{"d_model": 64, "head_dim": 64, "norm_eps": 1e-06, "positions": "learned", "attn_scale": 0.125, "bias": "all", "tie_embeddings": false, "init_std_o": 0.0148, "init_std_up": 0.0625, "lr_mult_down": 2.0, "lr_head": 0.0099, "grad_clip": 1.0, "final_lr_fraction": 0.1, "train_tokens": 152500000, "dataset": "wikipedia_en"}
Each number is 50 + 10 x the weight over its row's rms, rounded and kept within 0 to 99. Layers, rows and columns count from 0. The size before them is the row's rms in percent of the matrix's.

# k: layer 2 attention key, 64x64, rms 0.135, rows 52-63, columns 0-63
# q: layer 2 attention query, 64x64, rms 0.139, rows 53-63, columns 0-63
# v: layer 2 attention value, 64x64, rms 0.272, rows 0-40, columns 0-63
# o: layer 2 attention output (transposed), 64x64, rms 0.202, rows 0-40, columns 0-63
k52 107:41 46 50 39 43 46 54 49 69 33 50 64 55 50 58 55 54 40 49 56 45 71 48 37 58 74 44 42 56 45 63 38 44 41 33 40 45 55 55 55 45 58 66 59 32 67 55 51 47 50 49 48 51 61 46 37 50 67 33 43 44 49 29 60
q53 097:66 45 43 49 52 51 43 64 57 41 66 46 47 49 37 64 50 62 56 49 57 37 38 54 69 43 47 45 50 40 66 44 43 56 49 59 46 38 67 48 44 35 44 52 59 67 37 34 45 62 56 55 31 49 50 44 61 39 54 48 48 47 83 49
k53 100:51 57 48 67 49 42 60 56 51 49 42 38 66 76 37 55 37 38 53 52 48 50 46 30 27 52 40 52 53 30 54 53 50 50 52 52 37 38 55 59 38 69 49 69 51 64 61 64 41 59 46 39 42 57 53 40 58 56 51 49 52 42 42 60
q54 085:30 59 48 69 47 57 61 48 53 41 53 64 47 48 60 50 47 58 41 65 65 52 56 50 61 48 58 47 54 48 41 36 49 54 30 42 28 59 28 56 51 43 38 36 48 55 66 55 42 41 51 56 53 64 56 49 40 45 53 59 53 55 75 33
k54 092:52 27 40 35 53 37 25 61 46 60 51 40 51 46 50 50 53 54 52 36 42 55 58 52 51 53 50 42 44 53 40 51 39 68 77 49 62 59 59 52 63 45 47 49 54 39 38 70 60 62 59 46 60 44 60 47 57 51 62 44 54 35 35 39
q55 055:56 53 42 39 62 32 48 52 52 44 56 54 34 40 48 50 57 49 63 50 55 36 32 44 61 47 58 48 48 54 60 51 68 45 58 57 39 61 37 53 53 37 49 46 66 52 71 46 65 58 48 56 55 50 61 63 29 42 45 53 37 20 50 58
k55 058:66 46 45 58 55 36 57 64 28 61 52 55 59 70 38 59 48 65 55 36 56 59 52 51 42 37 48 46 50 49 56 53 54 26 40 51 32 44 58 53 64 43 46 49 45 35 76 49 52 50 58 51 58 46 38 67 46 51 55 57 61 64 47 47
q56 073:45 58 60 47 36 59 50 54 50 71 57 35 60 49 45 41 46 46 48 47 26 67 72 50 38 53 55 46 45 48 55 56 50 61 55 60 51 44 77 47 53 47 44 37 41 52 32 55 43 58 45 42 48 45 44 34 77 43 55 45 59 61 50 41
k56 082:47 56 50 45 42 57 49 42 70 40 51 43 54 50 62 65 42 52 48 69 56 37 42 30 63 48 49 49 52 44 50 41 52 59 45 41 55 51 40 60 38 65 56 58 58 82 27 58 55 43 43 52 64 66 62 37 45 50 37 49 38 44 48 44
q57 100:57 63 40 55 51 59 59 46 50 50 46 52 49 44 46 58 48 47 34 50 25 58 48 50 54 60 49 71 52 37 38 53 41 56 43 37 59 47 29 27 58 61 50 57 58 57 48 48 41 68 61 66 59 53 68 36 49 64 55 54 49 32 36 48
k57 108:52 57 66 48 49 58 70 49 40 55 53 55 35 41 66 35 67 49 59 33 52 32 54 66 49 47 58 53 47 53 50 37 54 57 55 62 63 52 40 56 48 39 51 54 57 56 59 45 72 45 47 61 49 28 68 51 32 38 42 43 45 52 41 40
q58 095:36 45 59 46 60 44 55 47 44 59 53 55 44 63 64 55 49 34 54 34 55 38 59 49 35 38 61 44 62 51 54 43 62 30 59 65 58 45 51 65 43 42 42 41 46 42 76 47 59 57 50 51 52 52 59 60 36 41 39 61 62 48 29 35
k58 093:53 39 29 53 57 36 27 45 44 51 76 64 48 46 53 38 56 67 37 48 49 51 52 32 53 31 53 51 45 46 47 69 57 39 36 58 46 43 50 41 54 62 44 40 45 39 49 53 43 55 45 64 56 51 55 49 60 43 62 47 60 44 69 60
q59 113:53 60 69 45 37 51 53 34 59 54 54 67 61 49 57 47 38 60 62 64 40 48 50 27 51 33 60 60 60 43 45 39 58 37 46 62 46 57 36 56 37 36 51 37 67 56 44 48 65 52 43 55 51 45 33 56 33 51 42 66 56 47 47 42
k59 098:48 63 32 58 60 44 59 75 21 39 46 44 45 46 44 46 50 62 59 35 66 44 39 58 43 34 41 45 51 55 56 51 54 54 48 36 51 39 43 75 66 44 55 54 56 55 52 36 51 54 46 42 56 44 58 42 52 61 46 66 42 54 43 58
q60 025:48 46 52 43 59 39 41 37 41 63 63 42 32 39 43 44 82 42 63 35 46 60 45 55 54 53 48 58 47 38 45 46 55 53 53 37 50 55 54 46 63 45 46 55 55 67 58 54 40 42 57 43 45 50 64 47 55 34 60 42 36 31 51 74
k60 021:47 41 70 52 66 56 50 57 29 60 55 48 61 44 54 31 60 60 34 50 33 57 60 52 66 62 50 51 45 54 67 44 40 42 39 40 67 60 69 65 59 47 41 48 63 40 66 53 53 52 67 38 53 54 41 49 44 50 44 55 55 47 50 52
q61 106:64 59 64 44 38 51 60 51 52 41 56 51 59 54 52 48 46 51 48 33 52 40 50 38 22 39 59 45 37 54 56 36 69 34 61 63 43 46 48 52 65 41 44 43 43 36 49 35 72 57 32 52 58 46 51 58 56 44 46 46 57 67 57 57
k61 117:60 50 33 64 62 37 39 59 69 34 53 53 47 64 57 67 48 43 51 55 53 72 60 43 55 49 35 42 50 50 54 59 58 31 37 39 26 47 41 35 52 57 49 62 40 57 54 54 40 47 51 54 52 56 66 49 70 48 50 51 35 55 48 48
q62 103:49 64 51 61 56 43 63 75 53 36 46 59 50 49 42 49 58 47 53 50 58 49 34 38 61 48 46 40 55 58 41 46 57 55 39 32 46 68 32 52 50 34 55 37 55 46 56 52 42 48 36 47 40 63 43 54 58 49 34 65 70 37 49 71
k62 100:53 37 44 55 67 46 57 65 48 45 46 37 39 52 58 64 62 44 41 47 49 61 44 53 47 64 47 31 41 54 67 60 52 64 40 35 48 35 59 53 50 39 51 60 43 18 53 47 45 54 53 51 42 48 54 74 42 61 66 53 59 44 48 49
q63 122:60 59 58 43 49 55 50 54 60 39 63 47 51 41 64 54 51 51 52 46 33 37 43 49 67 47 42 53 58 54 43 37 35 53 58 59 41 62 36 45 44 47 58 20 71 38 51 45 66 49 57 65 53 55 53 59 48 59 53 41 61 33 29 41
k63 123:39 38 38 63 55 52 65 52 34 62 45 47 32 59 52 36 65 53 68 36 64 49 40 65 35 42 50 58 54 47 57 42 47 43 39 47 46 43 20 45 59 43 40 62 46 45 59 51 51 59 48 53 62 46 42 69 45 49 41 47 61 53 58 53
v0 107:43 68 52 44 54 28 45 36 61 53 55 53 46 51 53 54 45 63 50 49 70 46 35 61 41 56 48 58 44 52 30 44 57 52 39 57 56 39 41 61 51 43 41 62 59 50 56 45 49 71 47 55 50 43 47 51 74 58 35 61 36 33 33 64
o0 090:53 53 41 55 57 52 57 65 34 54 43 48 32 48 35 46 55 48 53 49 57 55 54 57 50 66 43 47 52 51 56 58 39 73 59 47 43 44 83 58 50 43 43 35 41 72 48 58 38 40 34 46 41 49 46 32 42 52 48 48 49 54 69 64
v1 105:52 46 40 53 57 41 54 68 54 53 44 45 54 38 38 74 31 42 60 46 46 31 72 51 46 44 46 58 48 58 54 47 58 34 54 62 57 35 43 60 42 45 49 54 60 52 66 45 57 45 55 51 27 56 45 48 59 66 57 51 59 42 26 46
o1 107:49 32 46 39 45 60 50 52 59 48 61 50 44 44 54 39 61 45 40 59 41 68 46 48 53 55 64 29 44 50 48 36 55 67 54 43 48 47 74 58 66 44 45 34 42 48 50 48 47 52 56 68 67 54 58 46 38 22 53 48 65 52 40 49
v2 114:48 42 60 59 35 55 42 52 57 65 45 48 62 53 52 40 58 52 57 67 48 56 68 59 29 52 41 53 38 46 42 56 46 52 51 29 54 57 43 48 58 67 48 32 55 30 48 42 50 56 43 53 65 46 47 57 32 38 36 49 70 39 65 58
o2 106:41 66 50 45 63 43 42 32 53 34 43 56 33 47 42 55 48 69 55 44 75 43 35 46 42 55 56 53 43 52 61 57 55 58 49 62 51 47 36 45 74 41 58 59 54 58 64 30 56 44 43 55 47 49 54 44 34 49 60 52 33 49 49 63
v3 094:58 56 48 66 38 42 67 38 42 39 60 61 46 69 51 33 57 48 56 46 54 58 45 48 63 38 64 49 45 55 36 62 42 31 35 58 67 60 49 64 61 41 45 60 47 59 43 54 33 31 49 52 41 44 45 48 46 58 51 64 42 51 60 37
o3 100:51 57 53 56 52 48 49 52 38 44 61 32 66 48 44 61 54 42 52 36 49 44 66 51 44 45 47 40 58 45 59 55 65 43 51 59 50 57 52 70 36 37 51 24 59 23 64 53 49 70 64 47 35 43 55 52 41 54 57 34 56 56 50 43
v4 144:64 45 48 29 62 49 60 33 44 61 47 43 34 46 53 44 34 44 43 37 65 45 46 41 53 34 47 68 47 55 65 50 64 54 59 55 37 41 50 50 54 49 45 64 45 68 52 45 61 64 51 52 47 40 51 51 80 55 49 39 54 49 34 50
o4 152:52 54 41 67 55 53 56 58 36 65 43 67 48 50 64 21 57 26 57 33 35 64 66 52 52 60 50 48 47 57 54 43 38 55 47 44 45 41 50 49 59 45 39 40 29 49 43 56 32 46 49 57 63 55 51 46 49 57 51 56 61 55 45 62
v5 097:46 59 46 30 61 52 42 48 60 70 48 52 36 40 47 51 57 42 56 40 55 47 36 57 46 30 43 36 57 72 40 52 53 74 49 54 50 52 59 41 56 40 57 39 50 48 49 53 41 60 58 50 36 44 61 45 60 58 68 46 36 60 36 69
o5 105:54 50 48 44 59 45 47 51 32 74 53 40 49 55 52 42 67 48 43 34 24 37 41 55 54 39 49 60 60 54 47 48 38 36 44 56 58 53 55 50 46 60 27 53 50 73 41 59 55 41 47 56 65 41 64 51 53 47 58 38 61 45 68 54
v6 110:51 49 34 46 43 27 63 52 44 29 56 69 27 53 53 53 40 44 48 65 62 52 31 40 57 44 42 53 67 61 52 52 60 52 36 61 39 46 56 35 49 53 65 61 51 63 57 46 43 51 46 44 28 57 62 57 49 50 54 56 52 59 44 53
o6 109:51 58 64 53 42 63 49 58 46 62 57 33 57 48 50 37 63 54 50 55 17 51 56 67 54 72 42 45 39 42 42 65 41 61 56 33 64 57 58 49 46 48 45 44 52 38 52 63 53 48 55 44 43 47 42 39 67 54 48 38 41 39 52 35
v7 115:36 43 46 44 53 59 44 58 56 42 42 43 47 68 42 50 59 52 47 51 37 26 48 66 57 56 47 45 57 55 53 37 29 55 59 47 46 63 66 45 36 38 37 48 69 48 45 45 56 60 57 72 47 63 35 55 51 43 71 54 35 46 43 53
o7 134:40 25 57 48 52 48 52 47 32 62 39 54 59 50 41 60 52 52 41 47 55 46 40 50 54 37 57 49 61 50 40 52 64 46 52 47 60 45 70 66 49 58 41 78 48 65 58 44 59 35 56 39 64 43 50 54 43 35 38 53 50 58 58 27
v8 131:55 49 51 58 46 41 50 75 54 69 62 51 55 45 28 56 51 42 69 66 35 52 58 61 33 43 37 38 40 39 46 75 44 45 61 34 39 45 46 40 52 63 58 43 46 53 49 49 45 51 47 42 52 49 45 44 36 56 46 54 69 48 54 60
o8 140:53 63 56 43 31 50 33 25 61 42 61 47 34 34 57 52 51 64 46 65 47 47 44 38 37 42 69 55 36 66 51 46 43 59 46 65 53 58 40 45 55 63 48 44 59 61 50 60 68 38 52 54 55 46 47 44 42 44 63 51 38 48 62 56
v9 084:49 61 45 46 68 32 49 27 45 40 42 28 51 42 65 40 35 56 40 37 62 34 44 55 44 66 43 52 51 54 48 60 41 56 54 58 40 43 49 59 52 59 42 55 60 60 46 50 48 62 37 51 69 55 68 54 59 57 28 52 51 48 45 58
o9 073:51 51 22 62 51 47 66 54 48 45 32 56 36 51 29 48 47 41 45 58 58 57 50 65 63 62 40 62 38 49 43 50 48 80 40 48 47 49 57 37 54 49 58 54 42 47 58 49 29 58 57 46 46 49 39 42 45 65 48 62 49 46 65 55
v10 054:40 48 46 52 48 28 51 55 55 40 57 45 53 48 57 48 50 52 49 65 61 44 37 58 41 64 41 51 58 38 41 54 45 49 52 41 40 53 45 39 44 72 42 51 65 40 49 50 47 67 29 47 73 61 65 63 33 38 36 54 63 47 55 64
o10 046:53 54 51 54 49 55 41 40 52 35 38 49 34 44 37 58 43 65 50 64 66 51 42 68 54 65 44 56 30 51 53 66 51 75 47 47 60 47 55 41 59 56 56 62 50 54 66 44 50 40 50 38 44 40 36 40 57 55 52 57 27 51 63 38
v11 084:40 56 58 49 66 42 49 63 49 44 65 46 59 41 59 56 51 40 40 19 57 54 49 38 77 61 41 43 54 48 57 49 62 41 64 62 41 51 41 48 39 47 60 41 39 51 68 61 39 40 40 47 58 64 38 54 43 46 48 44 42 65 45 49
o11 085:65 37 48 57 38 63 63 50 53 44 54 56 48 54 58 39 48 46 58 62 47 51 43 62 60 45 52 61 61 45 46 56 46 55 46 35 53 41 35 33 12 54 37 49 51 40 43 60 43 50 58 53 44 45 36 68 63 43 58 53 62 54 61 36
v12 056:40 55 43 60 55 36 53 38 38 24 51 49 49 54 69 33 45 59 41 50 61 56 39 43 52 67 44 68 52 34 56 44 46 45 48 58 40 45 40 53 47 67 41 66 41 55 55 54 52 59 38 49 69 60 60 55 59 45 29 48 58 43 59 51
o12 043:54 52 46 64 38 57 64 54 54 34 33 50 47 50 38 50 37 48 58 60 64 62 54 65 48 67 38 53 43 49 57 57 51 67 45 43 45 38 48 42 51 45 70 52 39 35 62 53 36 58 50 37 35 56 30 43 60 67 48 61 33 53 51 46
v13 099:52 59 55 47 47 38 45 47 49 44 58 56 56 52 61 42 50 57 51 51 59 66 37 62 45 55 45 54 44 41 53 57 52 47 44 48 54 48 52 67 47 39 39 65 43 51 55 51 47 50 56 65 50 53 33 42 83 64 28 42 29 32 28 39
o13 090:61 46 56 47 31 58 59 63 45 45 47 46 57 55 40 53 42 41 70 51 62 44 57 38 37 53 47 49 57 45 51 42 40 65 57 50 31 45 60 56 41 51 55 41 39 60 32 57 40 61 46 31 36 71 43 44 56 49 52 39 67 62 63 63
v14 106:60 52 61 27 48 77 51 38 49 57 36 53 39 53 45 58 51 43 33 50 39 46 53 43 45 49 68 53 39 51 56 40 50 64 70 37 62 49 59 45 49 40 49 64 64 55 34 60 58 50 57 44 46 40 40 44 70 52 61 41 40 49 61 44
o14 117:43 46 52 54 58 40 45 61 61 65 39 72 68 54 53 58 47 36 51 40 57 61 51 29 51 48 38 54 59 55 52 41 43 25 49 44 44 55 53 59 61 55 54 52 51 69 37 50 39 49 40 43 60 54 51 53 49 55 28 51 57 47 25 67
v15 041:67 54 67 49 41 41 55 65 53 52 53 49 61 63 45 46 54 52 58 60 48 73 50 50 68 48 39 46 49 67 51 66 62 51 51 50 53 58 61 53 46 33 60 35 43 58 50 46 28 43 59 55 33 52 38 36 59 59 57 48 28 56 36 45
o15 025:58 43 57 41 44 47 50 42 53 52 65 44 65 56 63 55 56 45 58 57 39 33 57 31 46 51 51 47 60 41 42 56 41 47 50 40 48 63 45 55 20 60 40 46 53 68 32 64 52 53 56 55 45 73 61 42 49 45 50 32 67 43 57 59
v16 148:49 56 49 53 45 50 43 41 56 51 67 65 54 51 56 46 61 61 56 60 61 63 34 72 29 46 49 45 41 36 48 57 58 51 36 41 51 41 52 61 56 49 45 54 44 42 57 47 47 50 55 78 52 48 36 58 57 51 36 43 34 26 31 55
o16 146:58 62 62 46 32 64 56 61 38 45 45 40 41 49 43 54 54 49 65 36 68 31 47 49 39 58 59 41 47 54 59 40 41 62 56 56 41 45 58 50 59 41 50 43 50 58 39 46 57 51 34 30 44 52 43 48 52 44 58 39 52 66 77 67
v17 078:70 57 46 46 56 32 41 37 51 68 31 43 46 50 42 72 33 58 51 60 80 67 51 43 52 49 49 61 60 56 52 45 57 52 56 38 44 44 41 59 66 39 42 35 49 48 57 42 44 41 45 50 49 50 53 48 59 56 49 42 43 49 45 69
o17 072:58 48 43 41 61 49 45 55 61 46 55 49 45 48 40 45 55 37 53 45 24 49 59 36 57 57 54 27 39 58 57 58 41 53 37 42 52 45 58 48 46 51 52 64 48 70 30 51 44 62 40 49 44 53 56 40 55 65 54 51 50 44 68 83
v18 102:55 42 53 37 64 43 61 50 55 64 68 39 41 55 53 80 34 50 54 37 50 42 51 52 72 49 43 44 52 56 61 47 55 57 55 59 42 47 60 49 42 34 49 45 59 54 62 46 72 38 42 51 30 45 35 48 36 47 53 51 36 60 44 50
o18 108:45 37 56 50 53 63 57 45 50 60 59 68 43 38 49 35 53 52 46 49 37 39 53 56 79 39 68 43 59 50 44 46 44 57 64 52 49 46 61 54 35 47 27 44 54 54 26 53 54 35 61 58 58 42 46 64 49 44 46 60 56 47 62 34
v19 092:47 55 40 51 44 26 58 51 54 43 62 63 41 52 64 51 38 46 50 52 68 61 30 42 66 50 36 41 66 55 50 56 55 53 47 48 29 56 58 35 55 53 73 45 48 61 55 45 36 48 44 44 43 62 59 55 30 37 51 59 49 66 52 55
o19 089:54 55 62 50 42 60 50 56 48 54 53 37 49 48 52 44 56 61 53 61 22 39 47 61 54 65 50 56 41 45 42 63 45 61 50 38 64 61 33 44 28 53 40 57 63 46 45 64 54 44 55 44 40 49 44 46 75 60 53 45 34 34 63 40
v20 110:47 50 62 54 42 46 56 54 64 48 67 39 51 57 46 52 52 58 63 55 37 32 47 71 46 56 41 49 37 51 35 51 45 52 32 54 69 38 43 55 32 65 36 46 65 53 34 53 62 76 35 40 51 41 53 44 45 49 39 58 48 45 55 52
o20 118:44 53 42 51 49 37 40 27 55 42 48 53 36 48 41 61 36 61 42 69 76 50 56 54 57 57 40 62 53 44 62 54 54 57 56 55 44 54 75 56 47 52 50 35 39 63 60 61 51 26 55 53 47 58 44 35 38 44 52 53 42 54 54 39
v21 049:27 51 45 71 49 55 56 48 53 47 58 41 61 41 54 45 52 56 62 49 36 38 61 49 51 67 45 47 49 46 43 46 38 53 28 61 51 52 42 45 46 67 62 55 48 48 44 48 61 54 38 35 50 52 64 44 28 45 41 63 70 53 72 60
o21 032:41 62 49 49 41 44 51 36 69 35 50 48 35 45 44 64 40 74 39 74 64 60 43 59 56 57 48 58 53 45 50 42 65 54 57 58 47 59 45 41 60 51 64 45 51 38 60 54 64 41 50 55 48 49 44 47 48 55 48 52 21 42 38 36
v22 130:53 47 44 40 46 34 44 56 58 44 49 56 47 42 46 61 53 52 46 45 71 31 43 52 60 59 59 49 60 59 44 33 56 36 40 63 60 50 41 50 30 35 41 61 61 43 54 48 52 58 58 56 46 59 36 52 79 50 55 58 48 51 23 52
o22 131:53 30 46 42 53 48 41 60 42 64 50 47 56 60 49 50 56 48 49 60 45 70 57 57 47 55 47 40 46 42 49 62 53 54 67 37 50 53 83 57 36 53 49 50 32 59 38 49 41 47 50 42 44 45 54 40 64 25 51 39 54 69 61 35
v23 120:37 55 48 55 48 56 54 76 38 31 63 55 48 49 52 47 43 40 50 56 27 56 58 51 45 48 37 57 56 41 54 46 58 39 52 53 40 46 52 39 50 67 70 49 27 53 52 53 43 61 51 35 54 54 64 55 27 49 54 51 60 64 67 44
o23 122:52 60 58 57 31 56 49 39 60 45 47 44 52 50 71 36 50 64 45 62 46 54 42 59 36 43 47 67 48 53 47 57 53 45 44 44 50 54 29 38 46 54 52 42 64 27 80 61 63 39 50 51 53 56 37 52 63 47 58 57 47 46 40 33
v24 073:45 44 57 56 54 40 60 40 46 56 37 47 66 55 36 38 57 45 43 64 47 58 49 36 60 45 61 45 47 57 46 54 34 70 81 57 37 53 50 46 49 43 55 45 62 64 39 38 54 32 46 56 47 46 54 40 32 41 58 65 58 45 62 54
o24 078:43 46 49 52 65 44 61 47 53 52 51 51 47 42 50 70 50 40 54 49 40 39 49 47 65 51 51 49 52 48 39 42 60 60 45 50 67 53 29 61 55 54 46 63 64 53 41 48 52 63 55 69 45 50 49 55 32 67 24 54 37 27 28 51
v25 057:51 59 51 45 49 45 54 31 46 45 57 59 51 55 44 56 47 50 35 32 41 42 55 37 68 60 63 49 50 62 40 41 51 48 53 63 45 56 56 47 54 29 69 60 51 53 50 40 44 51 54 46 42 38 52 49 33 47 57 81 43 74 65 40
o25 054:40 55 47 59 62 37 61 59 40 70 55 55 57 50 65 43 59 54 41 45 36 51 48 58 57 36 50 54 61 47 37 58 61 42 62 49 55 68 46 56 30 39 47 29 65 26 65 43 52 49 55 57 47 33 54 63 46 52 45 53 54 42 39 37
v26 097:56 52 55 54 54 62 50 27 46 64 49 41 59 38 34 57 48 61 47 56 34 52 58 39 43 51 69 42 32 37 58 66 60 67 56 54 53 52 56 47 46 49 70 58 54 50 54 44 63 35 55 53 36 38 41 47 47 48 52 42 49 29 69 47
o26 110:44 50 41 57 46 35 42 52 64 57 74 64 49 56 56 67 46 51 41 53 61 47 54 43 58 31 58 37 51 59 45 36 43 34 54 61 28 58 42 41 64 52 42 34 53 39 31 55 53 51 42 58 56 50 51 67 51 59 38 55 45 43 52 70
v27 105:43 63 62 53 57 46 44 50 49 55 34 59 48 48 58 40 43 45 44 42 43 57 56 27 66 61 35 38 45 64 49 53 47 69 64 61 44 50 45 43 54 48 73 20 53 58 60 55 45 38 40 31 43 57 43 51 43 42 47 53 58 57 60 52
o27 116:41 50 46 51 52 51 75 55 57 50 56 59 42 52 49 48 50 46 54 58 38 46 38 52 61 57 57 68 65 45 36 59 37 58 49 43 63 43 26 44 32 44 47 55 62 53 38 56 43 51 58 74 43 58 54 50 37 57 38 53 52 28 30 56
v28 085:39 57 62 31 52 54 41 45 69 52 45 49 60 50 68 52 54 33 39 37 68 53 35 54 38 49 44 41 49 66 37 55 52 74 54 39 58 50 55 53 59 47 46 50 67 41 48 60 40 56 47 55 44 51 61 38 61 57 46 48 27 50 34 46
o28 095:58 48 56 42 65 52 53 65 45 58 39 44 59 59 32 49 55 45 62 42 49 42 40 41 61 63 30 66 62 33 42 39 42 56 46 45 58 53 55 54 49 56 37 57 48 83 32 47 40 52 42 44 55 54 53 43 51 53 47 35 60 36 48 64
v29 093:46 40 41 52 57 52 71 67 44 30 49 28 51 41 39 40 45 49 49 54 36 52 60 25 59 58 46 51 53 61 56 50 44 51 47 58 35 64 59 33 45 64 67 70 40 62 51 41 42 49 50 40 46 61 56 47 55 47 61 49 59 63 55 54
o29 080:49 49 53 54 41 50 49 31 63 55 46 46 68 53 71 52 52 50 35 74 38 63 55 61 53 55 46 52 45 50 29 42 46 46 50 38 52 54 46 33 47 69 54 54 46 33 52 70 52 54 60 49 57 54 50 54 57 56 43 45 34 34 38 29
v30 093:43 53 56 45 48 47 70 54 55 67 54 45 61 42 50 61 50 42 71 59 37 61 70 45 53 48 53 44 37 56 38 26 57 46 36 49 62 57 45 52 44 42 74 59 43 39 51 35 52 44 47 41 35 35 37 42 43 47 53 66 54 60 53 52
o30 095:41 54 64 36 55 51 52 43 64 50 47 60 40 38 76 54 56 59 42 56 51 45 42 48 51 53 54 58 64 45 54 33 54 58 75 47 43 53 44 54 51 44 44 25 56 54 33 53 62 53 49 58 51 58 69 56 38 45 50 33 44 41 27 44
v31 093:57 42 53 63 44 41 46 51 61 68 46 43 69 59 56 61 51 46 55 45 65 73 62 44 46 35 45 53 46 61 38 47 36 44 59 34 51 42 44 56 73 46 38 32 47 40 55 44 39 34 46 45 58 43 65 41 31 54 54 59 55 58 55 53
o31 097:60 54 50 37 84 47 44 46 55 34 51 37 46 43 44 49 53 56 54 42 35 33 47 35 48 49 51 42 45 49 56 51 65 51 31 60 63 52 40 58 47 46 50 53 57 58 46 38 56 69 46 70 45 52 64 54 42 55 66 50 42 34 51 65
v32 102:52 55 52 61 51 45 35 48 62 64 52 46 71 39 34 56 58 71 61 64 49 54 40 64 41 65 56 48 54 34 39 61 57 59 54 43 49 58 42 58 43 54 46 29 54 30 43 44 41 54 48 57 58 51 63 39 26 38 41 52 44 46 55 54
o32 097:54 44 44 32 46 37 42 37 53 36 62 43 29 51 48 72 43 60 53 50 69 31 40 51 63 46 53 42 42 44 59 53 49 58 53 65 45 53 37 42 40 55 52 66 58 76 57 38 56 46 52 47 39 41 49 46 54 58 54 53 45 52 69 63
v33 122:47 47 38 54 52 62 44 63 61 55 64 62 39 40 36 60 54 61 62 46 46 45 41 70 35 38 50 52 52 33 53 43 59 59 56 44 57 44 52 57 48 59 48 49 40 46 48 46 61 47 57 73 57 55 38 56 50 41 55 31 39 33 26 67
o33 139:46 42 59 34 32 74 54 57 39 53 37 40 42 40 63 53 54 48 53 45 59 39 33 59 49 61 63 44 50 65 63 26 38 49 54 48 47 40 61 50 71 49 47 57 51 61 52 47 57 34 38 43 64 49 46 54 48 36 54 46 56 61 62 57
v34 071:57 47 50 58 54 58 41 46 56 71 31 43 74 41 45 53 59 52 68 64 64 57 55 60 37 42 61 38 50 41 55 60 59 47 46 36 53 49 44 69 54 43 43 40 49 37 50 45 49 36 63 73 47 51 46 41 52 52 52 42 51 32 32 47
o34 057:59 44 51 32 45 49 47 54 54 40 62 46 41 51 48 62 54 41 55 39 59 42 49 30 47 49 62 35 45 44 56 29 52 56 49 61 45 48 39 54 64 47 47 63 50 71 25 37 57 65 43 50 54 56 70 47 43 46 56 43 58 57 57 76
v35 110:61 47 46 50 38 47 49 50 52 59 41 50 39 65 61 49 51 46 53 47 76 29 44 71 56 42 48 59 67 44 44 54 50 38 55 40 57 52 48 56 43 41 22 46 63 53 26 58 38 48 54 63 63 58 44 50 59 51 51 52 50 45 29 51
o35 116:50 33 43 45 50 61 51 55 34 45 42 46 50 38 29 51 57 43 56 41 56 54 58 42 47 68 48 47 44 38 65 57 65 57 45 45 58 52 55 75 54 43 48 72 49 74 61 30 44 53 57 45 44 48 59 28 46 40 53 41 54 58 55 54
v36 095:59 51 55 36 61 63 46 40 58 62 42 36 55 53 42 48 53 43 52 33 49 28 52 59 55 44 48 46 44 57 54 58 59 60 48 58 59 47 54 56 40 40 45 51 54 53 43 52 58 61 62 68 35 48 31 41 81 56 56 38 36 41 27 48
o36 085:49 31 37 50 44 38 54 51 41 64 59 59 59 61 50 53 56 33 45 48 55 50 60 40 53 38 54 49 66 46 51 32 47 42 54 51 36 50 68 53 49 55 33 49 29 66 34 50 43 40 48 51 69 59 60 49 42 38 51 44 70 64 60 62
v37 145:44 45 51 65 33 55 48 61 59 66 55 57 64 50 54 45 58 54 62 64 51 69 57 48 42 45 44 54 44 42 47 55 53 40 42 28 44 58 43 45 56 62 60 32 44 37 54 42 33 54 48 41 54 45 67 48 18 41 58 53 66 52 61 49
o37 140:56 67 65 42 59 46 33 39 48 33 59 42 36 51 62 51 52 70 56 44 52 38 39 43 37 59 52 48 41 46 59 62 60 50 43 56 63 58 15 49 47 40 51 50 56 55 62 47 68 49 46 58 47 50 62 45 53 53 65 44 34 46 47 51
v38 060:47 45 70 44 38 60 38 72 59 63 58 48 70 53 50 46 71 57 56 66 31 62 45 63 41 60 40 40 45 40 47 59 50 54 48 32 49 59 58 41 39 46 46 37 50 28 45 53 45 63 56 48 54 43 50 39 40 47 48 50 39 52 48 38
o38 045:56 53 65 40 48 41 41 32 49 41 56 55 42 52 58 58 40 70 57 54 78 30 41 36 42 41 50 62 54 38 45 57 49 50 62 64 46 55 36 49 38 61 46 59 54 80 49 40 65 34 49 48 46 57 55 47 50 43 53 46 52 52 51 43
v39 089:34 60 45 53 54 49 54 48 50 59 53 47 50 37 68 46 39 51 53 48 54 69 52 40 59 48 44 42 59 57 45 42 40 56 42 44 29 54 53 47 61 51 61 36 43 57 51 49 33 47 44 27 57 49 79 51 24 49 57 62 59 66 63 55
o39 082:57 68 56 48 58 53 52 51 55 42 44 42 36 47 53 45 44 56 48 52 28 44 41 51 49 53 44 65 47 50 42 57 51 52 37 46 67 55 17 46 31 53 49 51 68 49 47 63 62 60 55 58 45 51 65 46 69 65 51 52 38 30 45 39
v40 098:64 29 49 47 41 70 58 56 53 55 59 58 52 42 47 59 58 38 59 60 41 28 65 62 36 46 54 37 50 54 56 50 56 46 40 49 53 36 51 42 46 58 51 44 55 41 38 48 69 47 59 58 44 46 40 53 28 35 45 59 74 63 48 46
o40 101:36 64 54 42 44 53 54 36 60 60 42 57 41 39 60 45 60 57 42 46 58 51 45 57 54 53 68 53 38 46 53 33 56 46 70 61 54 60 47 51 74 38 57 47 58 42 48 25 60 38 55 56 58 37 57 51 41 28 56 53 40 56 37 38